{
  "n_kv_head": 3,
  "activation": "swiglu",
  "norm_place": "pre",
  "bias": "none",
  "tie_embeddings": false,
  "parallel_block": false,
  "init": "uniform",
  "init_std_qkv": 0.0182,
  "init_std_down": 0.00227,
  "beta2": 0.99,
  "decay_fraction": 0.703,
  "final_lr_fraction": 0.02,
  "doc_mask": false
}
Each number is 128 + 32 x the weight over its row's rms, rounded and kept within 0 to 255. Layers, rows and columns count from 0. Numbers have three digits each. The size before them is the row's rms in percent of the matrix's.

# down: layer 3 MLP down (transposed), 2304x576, rms 0.0196, rows 1013-1058, columns 192-287
# gate: layer 3 MLP gate, 2304x576, rms 0.0221, rows 1014-1059, columns 192-287
# up: layer 3 MLP up, 2304x576, rms 0.0209, rows 1014-1059, columns 192-287
down1013 104:117122127117174091137121130168159144119154130136111185073098105101123166139173143166168106147120110187114142096109096168105143130130103139195130090126114207184123164105198137126067156126107109150112108135130101111146063103156125126146138184191039129106107072109143141079223114120120138125
gate1014 098:168117114162105099127145104117106159124135109137140138081134100105147106120196115156131124120113083134154158101179083142109142120162071109142063116125102138143148077120110158123123115084095180169122104079158128075125102157144065112095132076152134174118094126086104218117134122155025155094
up1014 102:129157169153119113145095127159109124128159106127087112116186155211141130136081136124173107122141103161127106152138069114111103165161124171093088133095107126107130142133110161114132142201112142071079137088146104142061120137089182120123202114091151158154149114097135112113171135145202133114
down1014 102:088162049188141130114082083155121188149083119123104119209170150167148186141129159110123105127171158062061180194243132151173145110182195174163138132096139143115168132125144112119130133190159104183036160142116158130145145128162166129154148123096088108143143139117142090168135161192121146105
gate1015 097:093072135077166132140104143153101100091141120144119128165195239130150084159131113143096105112071132054098104071051147143107095047136195140135107124167094157106169137156128130133122110120140073118138150175161165117090143123117146150159182181126141108137153095099207119162118071108094131144
up1015 100:108071192110112152142223139120098128152132126134143131152159097117152098078177078178155154172169089139163124161116136115122192143100087140148136120151199151132043143087136131183140099129082113111110120176212147164153072096127093077108148144101143097104135131141106159147090140124148131100
down1015 097:057147079086097145167121094104117130111112132084111126160087165130124109077080131162106097142103074143127070068101116153144132083106195153118128111151100120144150111107118089165177090086146179193136112132143137106138128145091132125163087134112124148151184032161162116141085150157201173153
gate1016 102:120115180120157063167134114158163155207125193101119151205169140119144144076123114189147196131154088074095114110044043157196136155116106148134144099161063116138078110159120113121098166119146123079107191111156163180075094160097070112142110185116145115126172147075157112106199127137123108122
up1016 103:123137102122134152153108126148166118108100062178137128090128146136169117080130132065119126178131153092098181148133124106081142110153062101126149132087120165122144171149185117119148119143115125100182137098137105096103087110120193120179136108170112161134135125153142165142208137145159151069
down1016 101:138087116094101170168127130123165137116103137101166142105103106129183201099092095074144151169102165187088121128113094115072075051155053144071130114124150128142167110166112199132144100205113132158116080091152116111099112099087125088169150116173196147130154130104130161119138130143099169169
gate1017 090:121128157131154143152143145102085171111099143197149171121116110143123124159142098170148153095129143167056123072113106143104092141164086128123143127149129137190124102139129132054166066155117131090117039104099096103173129125092113098132159106027149090143070168155109121126090154179130123092
up1017 093:143080107102099117124160106128116105156165134112159107108111144099092139138135106084155104111125085091124165125134170114129140127134116100052177118175128077161108162096092139134112103160060179201140068151091151138099202085173110040120129195166124127126170162127177132084129125138146150175
down1017 093:124201136152126104090125099109141132104162153139138195150120124108106176092123136153151162151079192110093094119150082140127117155120119084105115076150136091099130136065111145142119099140176112108132154106112067183151148158130131087155148033174107148172126121177148171120124121190132145140
gate1018 099:136130149088131137146114092135159123070159101018100067151137103080130081133162143177110092101138080118144161138128104180192203142146142177156147130177114132159073155149158159088151098173081180152148124147180152112131142135115178178152132122157140106056085140106116176134135105156085144147
up1018 102:117137130200128136141127132141101109073144141167091095164074109121185118203116132119176172115121122101081179145074114134206139162109139084138121164171161056154124167135055131111100134081100120125114177146095147136072160138123127119137175189179161136105117100168097127141157131190099071160
down1018 101:131149137157138059073153096110143125145069140133110238109130101159096164119119103098171134117131152179129096114064136060040100163187124120099122152128139140127164140114056177108159173109146120074099112180143130097146157153181124147148130163113139107162109113167162116111130103143165095118
gate1019 098:110086159152116148104154134088102135090090147148130149104146082131103154128142171114110163164122137165076152100119126068166159121126100150131170145181100180115116135100172149165218163074095176161139079115104142138114127117101143175194118117113100119116090097146123154199155172134115161141
up1019 098:118143129083147112118104123108103071171130120107103089095091140134240124084162125148160124109103123117171203118048150159125142114163084123133129093162112127139132152111176095117169088086129110157152156124138100158105156090133197135180080142114124093095116130189131085163059186070120104139
down1019 099:111089135157079165146105077153097183107157113157142133085161110136048131079148152142150128158149220082139118144140135123108112109165152138149147137173157107095154163142148094123102147128112148087143100156185059122120121096130130129112139122139181116127161114117112110094118087131164119110
gate1020 105:085128147128178157099156142161131129186107135126103115137152125136141077076158133107153122134161108077103170097150132145052123126089144146153139161177169142136144125091111131141167111145159109097106139170139176063139172102184156131130179111130142092145111119203185148129134132096184193138
up1020 102:132064133098146107117143172147104130197082064132055112100118205122126123122081088147194109094120115103073123094159107217151095137178157108153113131113168182087167099126106151126126106119141144156116160160143152153129148070140135110098057110068124093106132188147145144174127125099100171148
down1020 096:110124156088089127113140153192134183203096123160105135168138133078157110093150128125099113124137196089077134138203117160103109112194115132135169152155159120098162173080163127076145187133136087115089134107190170073093162164187128149145093134131166078169121150165156106118118086085174129179
gate1021 103:098152103174087091159170163120169097165113089103158121093133149129098187119113070146199096135131113096172122160134128104172090105091106136147158101115175082156159110076110159090129166095160152110122172088087167154186127116124162144155091097123146101102145080174154139124159116238139160117
up1021 101:126082166135152204142221108156135157109142144033075136126145119163134119172120175114140146135118175146089123053160161116069073117144139167125085137113074078142117123182126131157117156104145161139073112144232162114101154139084141169151107137143143135064149147115178118122034109121163160096
down1021 101:058098122107068125174171147138167121138144118128110118127137161085124098124090125146111155134109077043170148058074107114079127128120103097128191135090062101169073084117061132167153097181083160069152102121176165159151148117134181174153120148128184092119170088106145105152120171107097182126
gate1022 104:163098120110113176178081134120106079087065113160176118083182140043074129167131143097159131145203120169149101114127151116126143138145065070109160128174115210120109154095109153074119101107151116130071137147152218120142178125097121122138144165176103109164182128082143116158161072197205213089
up1022 101:130146053116147135145112135174186127119147171074188103146154151133130126183059111116152138139124125151158117124083146142206135143134097125077123106164110131150128178121126116106109084171108122117124113128093146140152118167109138115093151164146108121126126130085195143112184096113114170197
down1022 103:087153151164161109171174091142134105173165136111148106143143102121120108148069173057149142077136101114115105134124105109122086122080064154175117077175124177105131122152134168170157089121198179158140106122132135123168115205152139083071118183132105169093144090102233141177129128128162155157
gate1023 103:140135153153163119167169131126151090137126133097131088168182052142183172164156156124083135176140119101078143197099091136142096146130058132115142129177139168095086129152186161118119106107117126115138194149077068085180099134110133129162228182133146102151098171184114186155187128126141141144
up1023 102:129185088136163158125192083099132109102155113142109115099131202039181146143138131110146176154170130119151139123157125185107132110116160198161180117118113133109154091154134142151131075134129062130070115092123137082153166078064110121140073124171173109174155121143106100133189134157159110158
down1023 103:184165088079137159142128120095129098146149117098141125127113113128105188093139148124118119164131123156142129113141141133125167077179115168180126130131076127157200147194147191105128133148105144137093074125137139171152126119090117100154100132131139078187156122130097140161085101104069102130
gate1024 100:149162126115107088170174152131161136138128170095151121097170110098091183092134151118159129114104163144102116102131110073142151139052147105168053121137161101117116126124113159094135165071108108089148125136170163087188055086107120133082076132067138119122084117155171097142139106135136085146
up1024 104:164099077181157106087104142192123157115127099075181136098155110108101117174143127158101075118120028111108167075147080168099090068138108137141139092124154128146142105119054143182145060108142075083124154114133122184128137145179190093129166099153090129160094157065154079135122127188120148116
down1024 104:136134050109090177147104182117152159156121140183144146104167134126072149125139152174111133158063206176119097126160098079106132159155087104129060111158119117139116113108091171075108091103204103097170125069191145129145102112156175104112118106112122091144097129089137051152089170130103147146
gate1025 104:155103167192114156155137159125150152188065097113165089125150108094115157197105136071182188130093144048107111130118152102102124141101177080183106083140076128166136107107088159108186157142113126042078149118156130159191119153110198134069110100110190090081151156175132110139196152105145155071
up1025 098:162052135117161131118099160081107159136180126090111148145128140114140195180114172127102122122117106132126111187081138166080159089108113082130185135153088162117157133146073175082150125094086097159141137147109106107091095079185188108122115133196163146116148061060122212098105173107158125133
down1025 102:116092144158146074184094098123152149153096157061077054162190155107159116126121136130075073174194090131158163125145103069146138146063133137141123123095122145093165155182174137076139165089132175147159177145140152127076141165066167128152134104089122144079174102117149093152167123141115146135
gate1026 095:141143184182205138145128130156120085190140193067138085102140123109163108124187093087168080140108106138151173109108088124153139131145114141082192089128108120147121172086127084117082167074088154119134172094124094097146111131101139203133142095099082144126077164121132093146120089132116153162
up1026 100:145107128134190109077148152109139101172132150162148140122113167154099155136164107115162114097111122148110153113107086199145164167130151093104159097170198144147100128090085140132142145093103108160134149090134100121095074147055135129146136066130126128133062166148080078108133189108124141153
down1026 100:098060154132167124108114155107135136163129146136123053081084118133136185112143188142093155135154148187116149095151079160122127101157132134138196108107137139093188099105151145141137164147104105118131168139170127065133154121159136148072114124070103160179101209100157140127178094180171111121
gate1027 102:125175165117180148105149114116172108125105125140111133118131150146090092185164137137119119123134108167125162131151086078104079110089085103139164159156133133087096105145171159179195143109121151161080179117127123168087083172157143137160205084125142093126104138099145073132135133151085166133
up1027 102:117127184139083141080074102186150082139153086108180186070106065081129136146136175124124113111183131139162196162134163087137156160146136098136137151089118133136102120188081099063158153081096145155192161161177189128167129091119145102110189118119179142098068166143137128136131098101091108120
down1027 104:158099113095119129137191093117172134124171159101132135095097122069127132153197168149163079210154129142099145117120125118127157128068176147149088167074122111145101179177181109125169150162127100126180101140167126149113162107107133105131119178142051165137175111112113190126138121091125116160
gate1028 095:139145166115133070193138132183166193153135112086125093143140110119116153060130159111165135153109076167082147146134136095105092183061159111114166092089131091178175126150179102204100119056142125174123166117118123180106135134127117184151160166132169093101111085150158139108121136187153163137
up1028 098:040133068138143108096129151171163110132199129143135118126135146095139107148127144147096069185116138147138128128140071128157134100190145119127130089153137106166139132138148103088106144108144157092142153085111151163136100129092149174074155190160145117094122141076143086145135101179113118200
down1028 097:191126148072127137033102113168076131146104170045153139101193131095136156083173158101082152109120121151078168084179121146087104050061156114116166091101157153127140068099115110111125155063104140130132083099105163155124150144151138148129141119098060143184096085134160086119097168195085158116
gate1029 100:143122204090128094145149181104152132145145098165218106144087167106103195142108106150188122196170077162125100142123142172056117173096122138102149132124143123181121134084079094102126167151106091138128075115106127199128107177162152143092102173095156107174163101159170137081199118121160171125
up1029 098:083073163177124128126074138155077106167107069141141096153101151107106150086132134170147190153169081152096172102116125159165140169119130107136156108106124154106089134112098126077147074109108200111082145139192106142174161088108183098134131114142103110131100117130177095110111160088205133106
down1029 095:093161175142187103148103157079162104092117094114039166183136135121121175132134126147117171165139094181146176132119096129103104135073102108103094150160175101147104160143111120121164108124141107142115162148143142191079098156147172130147117145126164118097153150134136135209118189157134165154
gate1030 095:139161118135140131147107128182143093171170146095133161154139073129120155083197126099167131126134112132120063147135098144071107093069099201165192134133102157107138173102162097083142125139168120124120152104101126128147097161124119164090168129106153119106188130123113096117193118089103162172
up1030 105:126131178115137132084113120156071162089037074124180138163121084158106186101107118098153148170114087118121107145160150104135152146174148120103109106133082109203087119131175134123102129147084141090145166173113140128152155138176157113136117169131173118133138115132144166152133083127102142115
down1030 092:148121179065147111122163083103107130081102111077116126166152068172158183043091079104140174145102216147117117101143124135118132111133156205073197137098171150161117127094102087108150140105135139159120162130120146160151124136125117142137144143137169181136155110101130110128148201135117139141
gate1031 099:104106166085111129075153147130125118117100163159116105180131172128116092115080117136143153095128123153070150160123108189198146140136132124130143101146121182127116123159103081111102081112079097177089107141223138160132162067083102170157133126143171123176165135095111150119127127086062144087
up1031 103:136170084109089119107078072099122149170130175081083129165103151154160142117151108099130134069119147111125063097107124124089143134154152124066140170129076132119122108164138085167132167115138145148187086116066123132123137059199115109165126093114124084157109103110126152052084103123115143186
down1031 099:102138123159095135090126117105072151199192164102092108104172103153117137142146053146164144136121148066118111065143172133113150164182166133147183142101145176116111128102103130118148167139136126131197095126078101137147124117162120022077114154116125062085066149141124105103108098171119119119
gate1032 097:153094091136148127126111140115132081133110150145121126132080102173101089127112118135191112128150110167077082192072103136221140091134099150163152110162115125173176121147117130208142044162104077113150146105182108170133160057085127078100125106138133161151113132097146093096144084119185090149
up1032 097:162172090133125128145139105198170174147103156096168152047151140161170101075122146049108129136081146106109166076081189112087136142139100134132116117184178097143170091126116123185143163137146135140146151126144110053139195150133084143066155096146091116112158152150127198158109158142163118133
down1032 100:118141159106150098073071113123111097091106151090195144121157096121159138159159162148062140075111185140098109114123176094140126157172139104105149191161153137131131174122156106095150144090135170175137200081160081157152076121084128107155191104067179146172067156160143115077115091144136145221
gate1033 104:094121157107118063131103164158131090053124129148179127140134128152188114162131121133140154121131093195107130185154110128100130069118119137050119111121150177072118162116143178153153162091175185135116119054115202147131115116179145125103157107098139118137173171107203071087164146182085209127
up1033 102:128182108149073140117117113155150184152115149163102138119129130143111131206174116157110135103138131113137052117095111081179086133098154141135105118173150124134138080144064074112146121126083105123105136127127116128147117109093092040124095131086092122129122094118123104172093167157109103085
down1033 105:135208137107130089134098160122156081130130156131086162140136117087125166144082177124139170118143064152110120160132126169136136164032088147137158085116127145145100211163173111176155194120125074155140138107123193152140163095120094098087098134104144084154070137138147095150124116152137178107
gate1034 099:126173147150189091131139195229097114151147118096161087107100092115124093180131117154162049099169137227093145077158155093134120126114122172106112123147114200112162135137093128130123120060117137085134095161134143168143121121106153124068179124159124099166094176112215160144142130141129134143
up1034 098:157181107113105134137148066124104129097099130098133116141160075113120099177137178139138161143114137119088110119142146070168086110109146133171116078127131143146125065088141116179108132113121147126195094169105166125134151144091072144136106080156105142105176157158110177125099089121111104148
down1034 100:113115120148121067122139092126169171182118121143124151101076142157153084159045147190117108104138142218133171085177096123141154142121099143171103167077092133090195172114092158160105096099081105103107108131095111173108191143152084104116180088108112126094145150089167123118122110052077160084
gate1035 103:106152124075129105159127187116170151131144155140142183178083131130143129066144116168140114136154126124131130197080087126148096117119151152044145122178130160123149148132141138168142105150189115140152153140125167127107086127110072138109189137135198108122099135093167152166084064140156164152
up1035 100:127068130178146119128169108158117106180134129150136072123132156087108106183144116117156100118131127088174133129132142103113109126111126163132071143175096192165108138153104128077104107147090133106100144139153091167076165125137153132141121110161119115157109097135101143105114067154111140195
down1035 099:124143149151159137089095108148096107194139202110104120086146109168122138149132134065114146154087115130192142188149105120180092087129129070144069118131119120066128132117132094125141130149098152113099146150127144173128151165149150068123075046177149067115170101124092110095175140117141147125
gate1036 093:192184110142126108139108086130107075173131153125092126139109111136177124189104115172106107104158135167159122101120156062200124146112151089130125160106123095095190131092172113099145134086148183110168072116177134116086140086078082115165140132190118123078147111123091102160119103154105100162
up1036 096:133143106113154162163067128086077139174114123142131114119102141105132133131154098177164141141235147143134125116119155173144091151095181083106156115099154095142110159153101111118117110168110100114138224170164140105123139153145117167138138131141117154101147091117183088144126061166148145179
down1036 094:173091119152167079101179097140072110140133183066087124147145118143110116135091234077132114159083109112115077094141162100114154197148123191160137077163083110128175071133152103158103101159132123139093067042138075123189114154117163106077168114134169147146060135114134108140125181089143169117
gate1037 109:070162138119125124134135155091131103071078170157092102178129121196089145139150137100145126184139119058100121074115111150166114110098157144082086120130195185105108137168122157121150079069133106156171123151132140112176155078104120167086172156132149126116092118148177119148142085194139131122
up1037 105:151107114111149080110142168105177088082199126112094080099079102127174174154176137128089102161144108195169133153147100121071152095115075074113168107133082134140145169124145132100113133114163108141113165162177138136134117142174211154144078126156126093128083102117065163101107112146117137143
down1037 102:114103101156122134104087095113128143093111141156133118104078153073218148120123093104119106142140142161131131206156138153110136072204064068064134102145097101068079117115134138129080143121101121134186081136150133128165171126145175131116061168112075157134127100118126142118109164122131125169
gate1038 099:117154133097182141132149124164119111129083128173168130112103106154105171129130125164193117145155123147130018121141130076126177156088146106159130167103064135176204113134135149125215161153093108099134166110158218185160173097196099097147141186135194127141098156153135085131149115174105159142
up1038 100:117143142144101094133159088089162116128148108158163157138110169122133100076151162127164108154076117090190150109104171135140097140116151137131124117162117132134089120148138166155124161103102158138182139155141165058153172117080094119108108072156057081124158122082110113169076214148166103136
down1038 101:107099122099152123122122078111042144160152221175154179086101148103120092138161181131193074133141166131076065121094113084176136181127158151167095104069135094145230082058160153193138110130142193096136106116127183089126134147132151101156093144157113126140151129134134114171108120115179149156
gate1039 098:135117190111203108158116141125168143116119112147178161141134124159162121162164189105138128164105128120069125151118067146108115133146098146156132100091129110155112140122072135132143142122108098121135162122172146160158153143205111112111122182107133127160171133166173079132135129173127144164
up1039 093:136130128111165122074155136059165140192088123113173124130131115120139192084111108142153116143177059068111052150154183152131108125065114096131108154180114128164120110157137112172127184095109080138109121123137129073188137127141168088120121178137165079103138066166083167109114111103073091104
down1039 090:118174171099119115123118159113095134086077115126155142173149142130089227129157097170102146169153083062113130193085172148117128157103104131096134110112122137174133138146124093143132167119089083107093120168171138125178165127169149156132107182103181104116138151148114112043113129136112110121
gate1040 098:097153167126145084124164172130067137099135167112115146123109179132113091162165100128127139130116145131123185177110151140139136147069088124102105111179153122112100121160069155166164170132146123115095155058102112151123116203137136111127106161116119141105148153165116098142115050093102209131
up1040 101:129125154115098086124113149114112136205129110142119150190163116135086100162120144121154147140143122089108156145174122135099132122133077148099220106107132168150141107134123131168143099175141123146169087107206159100155096101137103090096091188138163099144131114087117162117175168117072124110
down1040 098:136187117068131112142109096176174106095176120102111163063119199140164084146110125123098117159137196115120167145098121145103154115138112137131146129097082117104139096146107161177140127150098155156122158124093094130148140142166170111062119160146168110143170127178081151104141106103104129088
gate1041 104:147120124103134104136170105180100095122092130161141156121118121083115135151146112114122125169107162099088138168152135108124081137070184103161165158145156188109096123124138193138165140113084081193115123169112170085152106171137064131134201130082104152170100153142100104134117157062171160122
up1041 102:071121129128092126076110110159153050187129133153132085105051177141160102153167119149103117090116130153153075121201115168146116162140180146099118127182167084103151141144106078158133093114196159167159159102115101080107120199103101181175118139172115126108146095129101123133111131177163132134
down1041 100:112123137087135112085080090094137136093165102109171090095153132160206107123134093170085081122164110142114103108191124128129106178099129155101129078129154088111120118150137139099162142176166156147190172128095146137108108134095136094157134113171122115108115120114131143117168158148147078128
gate1042 102:128155143079164097126161178117158184082074135187127119092109083113103150142185106086134130167147096093093124096136128149076049123142103091135143110101115161114092121079164119160144152177102120158135147094122133069188131121101122182160064144099176076048018136196120204170089064111090098129
up1042 100:086179136079087137104154108141139096151148115147050098138075168151147158156134112163159121103122099101166125135075101142142137124155219134088085128137135175069198098119101097193168111142130107137175117098124162152083161102129159126160122118120157119095109143141137120101119135123074142160
down1042 103:142131081151068159089118156105094107122208145174205116176110157088129124085077112114099156123140157128121148140196077090070178131135174084062083187146144118100098153136081134090123075143135105111164102121111161134126127139148123162163143116126142159150187114100111141084110126171143144119
gate1043 102:147158113031128132095132130163124130099170138147114125163130117131107152112152152231136106131118124079096159154119124094136144125150133090115148147173145173108170147091064102099191163072181050118186186154108159119123103108121125186103183133118134100132086105121147134135134140092138173178
up1043 103:134144163089076078167089177184169166119103115125102164096145131141150107206107090155125070184082105132143155129124116056181113124125150190109153116148120138078148122162093165060155197168136087177139104051151133192106138120087131099120129115076189147057125078121098120127144131060120160112
down1043 103:120134111078094128129135143102155112136145150130149148123138154092165093147130039134147157128116195140173188167141094060170163183124197115149163168148141120171202152073073117105176133068137132126131105225136090156120122160111154119142118111136085097106111112185137127085143159107154133112
gate1044 094:107140119133169077146174106082133102121105132115134164144117099113157194117093154159132177102138139089168118085055085166081104152085107084161066116139158084105189121116119162108142105096131111106081131086148161148113145166068112123101139161074064093111152068144153142096187076139154122135
up1044 098:149117121163090180181150106088166126119152090115108121143139123115148131121150123082142127080069167072157163146139178164107166086153221128129124130117169171066124141120129165089165130121133138107133127102150107167104147121137135178108137130154111099100147126193118085113152115138125198169
down1044 100:147135166157096094143089153139173187131191124182119129134122110070132150170136122158134122170088024102124157165188112106119145128121114141106063125157073132212138095140140179128100162133148118142115141092130114054074097172145079149161115130133150109132131140181143089146108083149161133029
gate1045 098:086089126081111112145154121109092090144133120131085174114171115175127157094136154132148149068120107218130149131172140073131141093111158084127137135145085101140065186132120122121184134142158175072125106114141132190147175160162152174123190120164107117117159184115137146142160055134174126114
up1045 096:193171142120101198123080124156192142094123080111094085187147166110113113115098188107197117124126119118070158176146146118163154154084168141136184095149107146150117126132162153134148141151075104106133090135175131182139142139119130121139135117124124129080138112114153157165147124127135149118
down1045 098:087100206126077145164173133104136123117111163107122094045140082121121144096102148092149117065120107130205151133127096178101123138130116156102072126126116116137083181141133129137135095171151134170172113132130161135153167145138152145132126141113142228091127144120127096160082103114128149168
gate1046 099:115091167165158116117169190148124226099167154137127163124115086126062133136161111110167131118142122134047124104125106160105136163146096125171071107153090152133074136114147170126119066117180147079109139121193198112115127122168144080128160152151198069108074043173105086189121120127099113152
up1046 101:070114158108175119147147131139129158097145154103138099076149156096108160119101135155112126190114094135147178120124134078160187088083163168103117093106125084145149102135124125108139110147208120127048086119103130112158089179141158190166181139127124090187126125092172145099176161179193130097
down1046 101:135104134136121118162128153152151183067182151125141187110185099166113149158094144121082141124067143157142146161126102137150141113171151127132100106161151121179076125125152189103093150108154141142123125117162138074175082206147109152166120093131159082133107111092120134167135130158180127140
gate1047 098:111188181122135105154144165116131131130138152112193085204156162137112128113161113151112123111140089161138135134116176128153104122169196113118166125201103087133124142110122082107138160183177133104148193105118148142142143144140089161156083136090090108125195156121102172156120183135112150107
up1047 100:143123193107110146145105152103136106091171127105168192146032123121122154166128126175128119108150100166127123133138119099115070065136076119084165129155106096152148152117136114199104165123157129135116143107041155145139179084148148182104189141196102118133127093142155120123105085149091135131
down1047 097:129138149092095165153136070131133136053127127163126165139149112150086129108115206188175082101070104104128114116165213137110101158174133143101158123119112107079151080072137110186132074098138129115121125184140110163143160081103142140123090125083110056134103144158136109091131051136135092077
gate1048 097:105115118139116075101149177107126165156157182120174100153054110175137131152123127159106151078089113168147159164202078130144103117138062116115067133100088147097087173134132103139133161115178154113144065117099123128096115148146180111175156122127131178117100125159116046120107128181095118216
up1048 097:135100227077121104115128102140056107134139092079190177143119172115166126204166149166103133093120102127176162070134142156143198164114093112138143114192072101115118135119113129122173080083123111133136100106135116092145159107125074086102138067154144137079150149083152170100100139112139160159
down1048 098:153109149087151191057132154100132119108110111184165129121158144097091127113118138134170092148130183143155128127180216143172083095163151129094142124134069086138115104080150144102122110135078098098100138189168122109150182134066135128094099168103156139090123142127195194145137145181154149100
gate1049 097:162128198154144083135133165147078144135103117134133139106071117164106159134111138108181136092153123045066112139087092130061125130139128144086102091100080161096093137080118163171172123095093116152111137140173198162106091120157142096107067097134090127125107141159146174119111039126119100112
up1049 095:101126120109073158095143132132087122115156156145086121215151087115121178172179130076136163129141136143111085062157101140085178166137118170111150157116076090117122121139155102087156089134118100142153137132119130068150067100115086133162166092170113141153116154142038131214109133161095161112
down1049 098:108149119178130148095082153119118138091127175155088139197163067155153103121101154118104162124088125135143134121186157160147176210104106157117046173113129136115184121156118121133076122127124110124169137140118156123139114115109093121087122118126068138106127064082149105144163179169149112139
gate1050 095:163151155082164144145187143123116120155126153179166085107104125097130096089147104106174090149120095101099128090161144099070155022126175129164163097146090109130088121134155166141160124088105120112127074162083171049123186160040121145120203120119177155142120100197112191120112120109143145152
up1050 095:099137094115157177181093157089134099092195136208117091167111135149148151132110095133149107117101145159131088105124136128173192098124110115119087124134103122087146068079181134076151118123126119158111124161096182163128092060065071169128160157087130098156115108123127169137158138113104145135
down1050 095:076120114124091172138182191105138109123145166104162166168156122091099141110163000140076107142110179171117178108177159129108122073156134093101128139152108149115144148124125149099194081181123113129120197140131167145090072106095146104122149185130118126154135179110112179141112130129184160118
gate1051 098:150176157103114087182148130099155178112106142158134118119117105156146205150129117117147145109128100113134061120152119124069167159130095151087174129147139100079196135048153096109163169123086135155111105143164141105127118123108116064096123152122131095146186111166121162137141117118084161112
up1051 097:122128084112134138143094138149137146131123164133141115159124199092163137126121132107136104130151133111097029125107131097138178107110111121107095105157152090161171082087156122151104150072184119150159119093145093148125154064134144060125132180147153143121092048119114074173156128113109126111
down1051 097:124160103088118151124108096149114144084143098112177121169126117133118148133082105152120166202115175098134068155082141137184148110163127093145084103136129160155098161141126180150083112131103140137139125075168090150122091161107088127101213062170166123141116183095140138142113125151143082149
gate1052 102:168150101187105069189145092101130097138155101095121119116141084139149141129123125119113120113127102146141144117114115109107132179155114174105145099142144126095186163081112124153092099099047151125160048086124164112104144108143130114133110117135082147100150069185134196136110130161174110110
up1052 102:137106165148075132139127153065164184148187105117163125154051156158086130145115148095065112153157137101111153158154172156151133091122123092097085119163189159110104117104163134081153131116125102128079126107117078122102117146118121136172127108138150106076095107096132103132217145126135086120
down1052 101:146145104186128170122117147148121128122094180171146151149125116113149105109123129148112024108158032131160154163035137148103101166061151162143176157123147131146100153140135120081151136116151137157154112119159164142115055068115146108164159131110095090175131132099124176125154120132077134140
gate1053 104:137158179107129117093076152168091102021110183175125151178166075083111168127157165108097118111132065134107133102109143101094143102158154116037148114134181135093204159101158114103100144077099073132053108177181142147140113122097082058166126147097154102107106117104161130116085101151086103087
up1053 104:134135155193103134168151081101125126150121138173096107112125137149113078127124139135117112137170159117126119112155193097134143111150085134142202146083147117121103128112162086160101158165081199084130125066164098105091127122130163138139072074121116186147132132149129175124166164086168115212
down1053 105:094141151165116100122147094106139100109115171093117097087083167190138158144109107111130107132127072181067125119157086150142141140141110152103137139085113144206088118112085081153146115194122170076111195099119112187124058128170065148109140112084120161139142141132136157134152151106183101185
gate1054 098:106161179124094130127056130174171142131082126113097159099112046193097133127155126172091146120105131087108162118098101137182123131154162140136139124098088118122107120135103158104153147108110149114159126151104123072148125155080121056086103112109147133139143134124135065099141069150171114149
up1054 101:099139129158069169144073128074169189109119142211106115120096110100147091129116117139139095111131158133120150130137200074150135152122111141098128105173132091112193139070170130158159095051105218168091111164145145138163176117163129089108118164142123096127153140190140102134172094147156116101
down1054 101:072197133133090122118065070194135136177174146089149103123089119173131106109140140160088111111099140122118103217157117088142144206188118146164199106136149134116130115116161115162117075119150092143187191084099110165124140105173145162144078123133089133147106173158102126128111093131161153141
gate1055 100:143103080166180107110155157122170130119106149090055100131158099154079088191111137131149125099127092113114177153098115107128225093110088147167158140096103169126138178163100150131077033144159099106103144142118159123188134135083147121113101140061141093108137174154125151115136114187150118120
up1055 099:090190056081102130206154126028126083118112169117104147141119099082152132157183083127129060131124141093122048105075149081136109186173138140134100116142171115091176144147109135052141114134118072157149137084114125145137152164145102086101150117163138112122174075096124112123140100137126143132
down1055 101:119140117091072093215148078083137107068164125145164102127078151164120090053151137152115177118098255137155104130137158115114130173190131122148163167132143176125156137111122126126170145123169073161100148160124189152124136146104085103161138135095142134150059110143197102108160151123110150145
gate1056 099:111109169179140140124097132161112164120120124101117101135176158156101181139156154097112143148159135123149139119155100099119141121157108154115098111162160158115125213123091115158162139066092064142110086130116137053124176133118132092179100089101172091120136178156132111152120197181117180126
up1056 100:109140099142106123098150112090147142181161107135134149089053091111154199173152086125102153138207115069181193138166081156127154110073128157146162118099115108140134130107092158102142085141137089094162149113116145139166081062080096182123137151056175106135100127126108088176133102193141088209
down1056 100:114121171099130135083155099103136136117168132106151098149090134078147146136119191101091108145110053148112152111117127151155150106125135136147159115098113153091208162181115146107120130094169154066138192153105140146120091137160131070100111174151109090152160122140157078123106132087145159131
gate1057 103:118057102170078139170147109116139127132117153163137101109165104142148115166143143199139058097137130123165178115098121112081133104103155167140104134150098172078178125124179106125145163085179148158099104146156136095080183154134184103147158099133089110128128083165110112106089124166102172082
up1057 104:091130128139128145169109197151146060111118179029163134144125180150126147152161099117180147055108178127109138152101103100124058144112121105122137174040168093086178150128140126126162122105149117073137120058116125137102108159135125192115137138106198114122146140159135180143146095133149128116
down1057 103:140116093127134137091139122075068120085156192147105100114083113128126139153129118109175119124115204113148143106137123111104161135125123149116111093132127112187120149208143112121165079067149096165115107186161138151129146080099130085074179142191051084049137108143130170132127138090118039139
gate1058 095:173076165112091121175081120097130109191136136116132119121155132111095128102125159131152100134177094157175107155066136207096132105130250148104113127163119121167153124180124148192136151191150140165059132115156123094090119161177162131112159132147121119147169107137074182104157119079146154077
up1058 103:133132109128132104161119152100133126108108204101162123146145108161155131112181141135145187159100096124175141126099106080143095126151090202115129148150075165112189121088074103086111084123092150158089096161179127182145120128102089128210133134121129146165147084150131127142126126094097154149
down1058 101:126137120151123117130091118173190186099146129126091110097107109157172140130121198167164151132107130156121094165134119155119130179167068075062101119100163141132154125126118111095183088156171174052190109106053121107138100128102080135140076094063142159173173127159145122149090090158137128135
gate1059 104:104093149104147099170089169100122141114105097143132113128096167124106147163123131062104094107163095091107075082152131108119180117087117113088078120121092163160143165107125164106122196158127154123061131067121125044143129082159183075100150136173095104102127096152143191135135076201111133142
up1059 105:113144110106146108149122091096133138191056115163098095059092183167144101136123115125109159143134125093139141161112155094113127149124106130154118126114129159157113116174161149144157155133139063143124148105157062104117114134126146167158144117159136132156181086125122181120151034161133083131